config = dict(
    hidden_size=256,
    intermediate_size=704,
    hidden_act='geglu',
    norm='rmsnorm',
    norm_place='pre',
    attn_scale=0.195,
    parallel_block=False,
    init='uniform',
    init_std_down=0.0,
    final_lr_fraction=0.0,
    batch_tokens=[16384, 32768, 49152],
    max_seq_len=256,
    train_tokens=229100000,
)
Each number is 128 + 24 x the weight over its row's rms, rounded and kept within 0 to 255. Layers, rows and columns count from 0. Numbers have three digits each. The size before them is the row's rms in percent of the matrix's.

# gate: layer 9 MLP gate, 704x256, rms 0.139, rows 211-241, columns 192-255
# up: layer 9 MLP up, 704x256, rms 0.145, rows 211-241, columns 192-255
# down: layer 9 MLP down (transposed), 704x256, rms 0.129, rows 211-241, columns 192-255
gate211 107:159117127124151139059084159142160138078132113176184104084132163134118105121133172196125100150157135085109162086130130122155129141131128149151127133085132126108121140132119120149101160133094116
up211 114:087125129135112101091106124144131151128108135113152101116116176145115094164152135102128138148144101137145167099107153165199113105136130141138139129165101117116138151094132160164138124154168137
down211 104:133105121124119095130162110100201147121102130115163134130147133123134148092115103160099133159139132082112126152159149065126103122109132154088135142086110138130125135126135150139071147125096111
gate212 100:143109125146136099097146169093177119153131172137143117128172114155134118152134104126115131125070115144159121145116132036129144082123110141107101088156139094105132096147114160160088089122107120
up212 101:157108113121156133162136126163150126084155129146145098168144189134134095097146139132104166155143161136136124099136159174118134098074155146075115132161140140127152150095114128093158104165176091
down212 101:116112168064162156106142162163163156103144148144124120139144098175100177161137127119167162148120144116139106114146111109114120110081146100113130115138078164111110108090118072093155134116142141
gate213 100:097168172142141109122100161147132150065098126130157165110103089127115142147126107139129131097086145120119127130107135192121136144126153153126107157086140126079153137143140148145115128147131085
up213 100:128129106141138166116146156121138165138090122177131172109093086138103139165116148121149122128128153137086122114146105138132120152105124104119116117086135129114142092120142130143128148112118154
down213 088:126140142166150155144133110132140128094144110105145127147133097123129137139128102131093129111113104104136130149150129113133168136146161125074164128135159134126086135137149146132178134116163127
gate214 094:154113159087157136062096132131111143132155147203107132135093102095135178080153119130139144100141111131104163133107126159132092107083133142102132111164124169100108101115097101130103122112132125
up214 097:171101138160123125122141139127072110157130116095119122165078140142103100099126129135124135190144098142124087136111139120126098148150168110183107130100078106167135115111120078137172134145141156
down214 095:087120118116084080156152153094123118101133107138107104172113112124064125126091132135117132143123124122110151104104104123144153140114139153116123085101123158107128122131067084116122125129127110
gate215 106:106125121142077135126137123097117105126157114133098146117099126143130097143121097109137128165151172143085123140080108120092128126105080168106131119123131130139146131121140150105128130143110156
up215 102:124116103132139085123126134123146128106116183118148148163119140150165143103130114118139084131117114137079140126142143135131176101092095132156096156113145133153140102140114107120132102128127139
down215 107:104126166150144121139103164143123114106153132113118134136152108160129147138134137135134135139090120129081142071111124131139142138124116141134095147180125128140142080127128137112154147142164076
gate216 103:123115099096161142129110110149185141143132098126132127110146156116148124132117141157156138081080144097135069120123106166162113087126109154110058157164155132125132113130138069131103155163147120
up216 106:075121146117142164148127126128151098094135135154125129158178147127117153120074136122162141093114134161115127119097136136148145119087171144117139158125154096199112124113145117079114137141143138
down216 100:142168125110190139109146137155142136110137132115184113113133131151105121108120116117142137133172069147200105116141132136129123125110123173128165104124145106119117074117189161147089098102138124
gate217 104:121135130155083174100149139177093106131119132133146118172143125142083122092123158127115130109168136118154172105146152107143104154096153149156136167176100147110144109117126143092166104118132127
up217 099:135083154136145149063149143126156153127158087122112117108183118103100104099120121123123164140138146067121155080180110138172108172155088125141140100117149146112117108089139124123155094104096127
down217 112:113117139120148135150146106114159144112143131112167155137112134102121141134126129150107143164128118113113077097165145111074115152126141096147160141123129128111123125100121117184153116163113099
gate218 101:142139113131092103137148147096119156120121089080128121142081158141149139165154127098130107129180167128142154097090096127153126141137115161114112110144165143085136114133150154066135115134117110
up218 097:170141129107136158118144115129117153129093182142119116145113147146133122162155084156153154128112154133112138097126098146152142151106115142149150137093137132102120171109103118107105126144118119
down218 097:179051132141127145114113144155155170103122148097150136136138138136112140120106119129120111126122133164101095112112110107137095132147142079120143047167096180138092187119126127153136142108142119
gate219 105:126147117132109152105135092076147136139110090103134157168123164115153135102096183132161076113119104170138126118114109142130107122107116160103078136112144103131152150176144121157097144148162157
up219 099:126099059175179146127161125158177137137113154133164181125182140139120113111130124099115124160107100163147088111106072162129101134131101104087094135094126121168120109104137126132153133072113109
down219 100:131118102131132118156136181075084149114139157157126115187137161109202143086121103095150129112129128133139098119149125091153133133125069122141122134139145137115135167121144156134086154108149128
gate220 106:105129135138127130088124122110156125126113112168148182141164142120190136105174158169120116170149131113091145173187112125106165141166115107123123179146117140091135135142121149099147071164151122
up220 102:132111107096119134121145053099102155125150148105118131112084134153099118135119073121152126144099140155114138126094166129162156125131143130118122105130164109128113098144164119154119099114121105
down220 099:185114098122172106137142139136129127099161127084131152099105121124090148146103136159110123105152188151124175087091120142128106138126153128122098112143117149145105092133144132143127129109166116
gate221 106:134153143124141065116133118133112119080094149129103134124087131130135102137145155131159135087122110131135165097137079093172174185171119120144094125143133058135143140095175110101116134097172150
up221 108:133203109148122103142149146174112105121086135123153150107092115092147105181154094114138098089147115136147133099129118080140179131128123138114128134155140093106085160097082083130152154126162159
down221 101:130108171118138120133128110152134160089133107108133101144133139107095122151115138126133064099144146139147137103111160120154155138153104079106116101100079133121110072124123070111135114127123148
gate222 106:104146108127162117104107096130146138124100130160102120156166101149151101138130155155140141142117113180161060126111122139082105129100119170110136141136121132116143117093174111144116115115111144
up222 102:127120157149104120145073162117116170079124108123183200133107105107135127130083129131101124109109118132136144126175155095140152125130126102175117130126116119133139120152179156134124137148131127
down222 105:140120132139104130119140162156134161139114120163098120140164129130118132133116112151108112148125134104127155110178174136097141147139169118132153142127091128095153117147170139086135153144126092
gate223 103:149067106130124095178101174151155129127137138165164145121107127090157131113189126126111082116149168182077043126127104104127139148114174102122133101108124129118126108174114106148140153114107143
up223 097:187144097147122121160162129149169113137102141136137120123131087108080104117137146107139131097115114090100115122110128158115122093174167121154133145108129113082151141111142113132133117135141152
down223 099:125119126151104107122116077122143107100111161115112120137143116105109146092125165142133128153151167093135185126127147130116110110142123131134126123129123172111115166052142167147141146173115126
gate224 107:114111178125140090148158113116151124127121136158114153152173140094153121116142181097107183139120137105149147142113072156098105118117131152140167137150132076134093127144121142139178107100179119
up224 109:088157108096100142167153106138106121119117121142127131155087143102116143112144093130128089154111126137144119170140159100113084095130168083093125131129157152122148103129082121130143104168105148
down224 107:136095092070107168122124141128137086146129164126085145106158100122097141094127170123151125118130145112098117099095145128115109116114096119114100166116110127138172124141128140128121113143115135
gate225 096:166127062162096175122117161097130106133103098107167162146143143110140121138127121081151130060126151125106103103153107128110092082110133135124174115123090138129106165079106091136108160168147146
up225 099:154128179089128117155115102141094085155121136157124144127115112122146098118074110075113138122120127119122160123114112135156114125153092169166163121078157132139098088109127141123128157102120090
down225 102:112119121115120118092173145124164115120140137146103123159148142128149095149116152118110125169142105088149101118144087139116090109135133134124193147125096103123162096163126126118128100159149112
gate226 097:126144100145149118090132111140159110136119145150102143147114136173156148094132091122149132131118132133109116120131133088131083156134141131141147117154137141116143127082134115156103145136134113
up226 097:137166114151169116138129149125174117164109120133115114154138090173113141100127153124173159139130101130121118091162155160139148170122145163125149141118192175122126122088124124087093119162172138
down226 098:122127141128138137126148134159088129180146161121098134117112077118136125132132110079112130105097124140128165112132192073142113156107117149121141110115141118111113141095132144114116134158134112
gate227 104:102098132129105081121088158129114097131138120083124178135130159123103140121094143127156116101124146150156138160148136149123107136137153117142121111117137128127108127109133113130142144134127086
up227 107:154150116129136122097138160092133149100106108105100132109105174098127162122117143126136128159138155109171153111146095113144122164126100116108127052151163083094133119137053156136124132106145114
down227 097:176116126124115134147158155164115133115109146128126130130142116147108117168128156115118123166176157125100124158112137104103152129098047118142130156075119111107084099145152097168161108110133137
gate228 096:101107135140130135127079138148136151164160119142134204105132151174105111119129103081175140128134097170122117093130124120102113135146143132106081094111185147133125121143131133116140131115149178
up228 092:163127115128043158104126116133144133102151120119142109119130115118149143141101097123125151107116178147152100113133129102072141149144116148125132179081147124122081110115192135118153126082128119
down228 099:150140120134136192149121130124107125148156143111109141108125177164183148123124137146119137114147153100135118110133117097124174136159116127145081088124128116107123108131150105116094073129141165
gate229 101:130117106144152100153131154101136136159152113126129135152121140108121094125124143127185101126185126146098111120142162131137115164180142141116100122125105119157084113110138129154127113184112127
up229 097:117142115153101163154137134132132134167123134113091148130110141142184161142129128145155106072162136114115139141128054139087127120105147132141099108174112147133151125136111113105118107146150124
down229 098:139147112153152127141111179146121161098158097130172100100093083172132085134120156126111133133141119132153133142095132129111126155122146147159130145132131147105132116099102074100124163116108110
gate230 095:143163114123149169112113131148154099072132117158113146118113136113132149161156156116142118099148118128118159114139141132117090100095164119140145142174164197121157188131181141106126101067114116
up230 101:108095139120128130126138103116127141164118132114070178143119128164141059144151136130138121136109113155141139097143126131121094152122182161147122050151143087100136144161098145124138121115113129
down230 091:157121134133132118150112130100128085152130124115175111156122130151158139165148144122164106149123095137133171091138137126153061120123138131122154149135128108144124161138141128120142083091162118
gate231 101:117130100115142120149135168141135125163121107099107142139124121133106104117102159125131111112096178121089121108146136139093116159094089126154114084091079162100120173105107120145122086165139156
up231 096:115139147127154116094130070150126077106134105099102134149143122113159145134157115123108139136110163122131111147145172104111137106115136119082119135106147131125147105126106166143119164105136109
down231 092:102133143169130076147132136123124152118146128177158141129125117127113134175110125110151161114150101110126083141113152120121118122139138124138124158125162126134085114161168147118154164113182175
gate232 101:104129146151128129117137128127115142122146118119124138112145085123150136122124171164138167097109149115105112115138134150096115141138140113133118089158123130160131116102138118092137105119179118
up232 108:160135134096127159124109125135152174117144121131116134100093112093129166142141143087167167119090094115140103140122141122139131184146110125139133167129119077146120082095090118123190115104120145
down232 094:116083143154161183135172141160116167100157130106127103122168074124177158119110127147151114129127113117128104072143113107110101109115130090128125151154157108136131122128122129131154125157109124
gate233 105:117121117146167147101126097090171133090098093098111136134162135121113131137087148096138107140134111122154101143092157113134104127126140168127089116152138136147156084135123099142073134120118096
up233 098:145131139128117097113125120113137133083121128104097143146128128099136173143124115131102096130138113175111092133092117123150095117056137144180167124131125167143131098155107151118179115132161110
down233 098:148149103100140118147122185157072093088172143122074137144118143112131137113123114113111125119130161108120109095107114151128141098099149131078161119149145134160134152092151155065130151097143129
gate234 095:121112162136110142087131119119140123119107105099108109121103111145107140137135096148169138105155154149140148166127087146117133131133160145112137130136114112174166164130125137124137178103121136
up234 102:099162120122135117121100126135145136114147132089120129139178136163092118113130135115122154118109126112116120113120131141086108126150132160125117147078137130135150127091124093155137147137130093
down234 094:147115108105150089082187136156095108149144124130122166157115157102135101097125086115155157072102117135131162124142143125111099116107133090123157159145116098154115133122080122106108106103138151
gate235 097:141162131149135130142114095146098140141138104106092109140161157133084144139155166096132183147136150152107117168180138144126175133101137128144115100131144099149120175187130141121143131115151145
up235 095:101136120112159120124108134127116125163136127112143110169104157135121124174122104117127080110115155099122151115137132136105164153163144147143094082083089117123140130090085126100160149117146109
down235 098:132137116129096147146103111109057108150154101108142068130143093105133130148147132137136138099151112152124112140075115140102116132166110104119130118072129114138097123138160084082123150151139127
gate236 102:114138119136137145102091134121104150136114134132150141148105070100135118143093115110093116146130118114136131136165119166126127119139163107127128152101087092145106169113125100134158143185149109
up236 099:141107145129124129124125168106141108159155143142141111102103118084154120131143143090109157071130159133157133152118128142124135151121145145090137186120117123146143110147135141119151128118104183
down236 101:093158132132095147134124149125152126149120134118148128150136182065116136153121130139084146154101147126151163137125078123073147118090117118143139130118139132113125098148125160136096132109107168
gate237 100:124124122108159130115100113109080095137066089119155142089136142167137129172129109161087110146161113144135153085125113145135074188153154127136128147151122123114112156128110066122120126094117105
up237 100:096134159134139131086098121117100141127103143134092128137074152119134117119114122180100130090139161127099139089126165101126137137099135102076109092123146174141104127137084077142122139160148130
down237 100:149141145108114096121100105155098117150124132150156100150132198117176156130108121124158123122147114117160125115131138121107150155129121068153072129137074159118129111120157124135127114153099130
gate238 097:121128138125115118069156129137174143161128119108064197101121119171168148120114132121123121110120131118128112131110110079140124128136118135124096156119142124099167124131124119154131115150132150
up238 091:110151161187140143110124155159139120106128131128158127141125166135116159114116141137154096118152112151143139177127103146133149120164153087127135128160121087106123146096118136088148144138123145
down238 092:073093152120112103122192156115157099162142098084136156104128140146135120083126136122153136117173142134116113111120087116162156148121130110136084130127132116091142132081147137127143129094132100
gate239 102:170131130137075129128117126111141115139180103160155140071118129098120126151134087140112084070094135137088134124108106160130104091150090133144137087158149123085111091126141149140121093135140179
up239 104:121113115094146140110119113133127094124142098130104183124168124130158186133138136097120149143104152175069102124140119121145106129127144145119172103127135140082117118156141079134126137084144167
down239 099:103108107067131071098099141118119130155118126143139139125131120144132146133162144119153166121118159127139148115110127147128119129151085146091176096117176101153120150102142126131151145164142103
gate240 102:119154136125163149120152136110152142122119127131113095104142124100139122139127140083070099127130122083128159197152135134120147124133149135152130144170117121133128146111114093164133200143145121
up240 101:141055136095129098111122146129137135174095115173120132128076114122162113133115118105103113173104134151094112145113145107131122086093131164115100125154114113142110126084107092119137123169114095
down240 089:117147144143133098120118104150144117095128097144100156146133145172112085147168100143155100150109133165159104097104154045111132138122134134133127139120126133129099095149131144160127118090143125
gate241 103:102126155157119125156123140103145136102113080152112111144130135095154146134076127126130127110136117106132137127126121143109141151104098166119189157131169119140126174154117176150138185127167119
up241 115:145129104125173118107118092119163142130151123124110116124124142173110120148112175135115101069120092193141188109140106087129129143145158135161117089107140153140093163102094130097108154116141128
down241 097:083115105104116133093134156129113123119163056082150140150133120124113112132132125142152129135089135131147140095105134108110152084128132140077156172162158108162076137132113157151166126121120132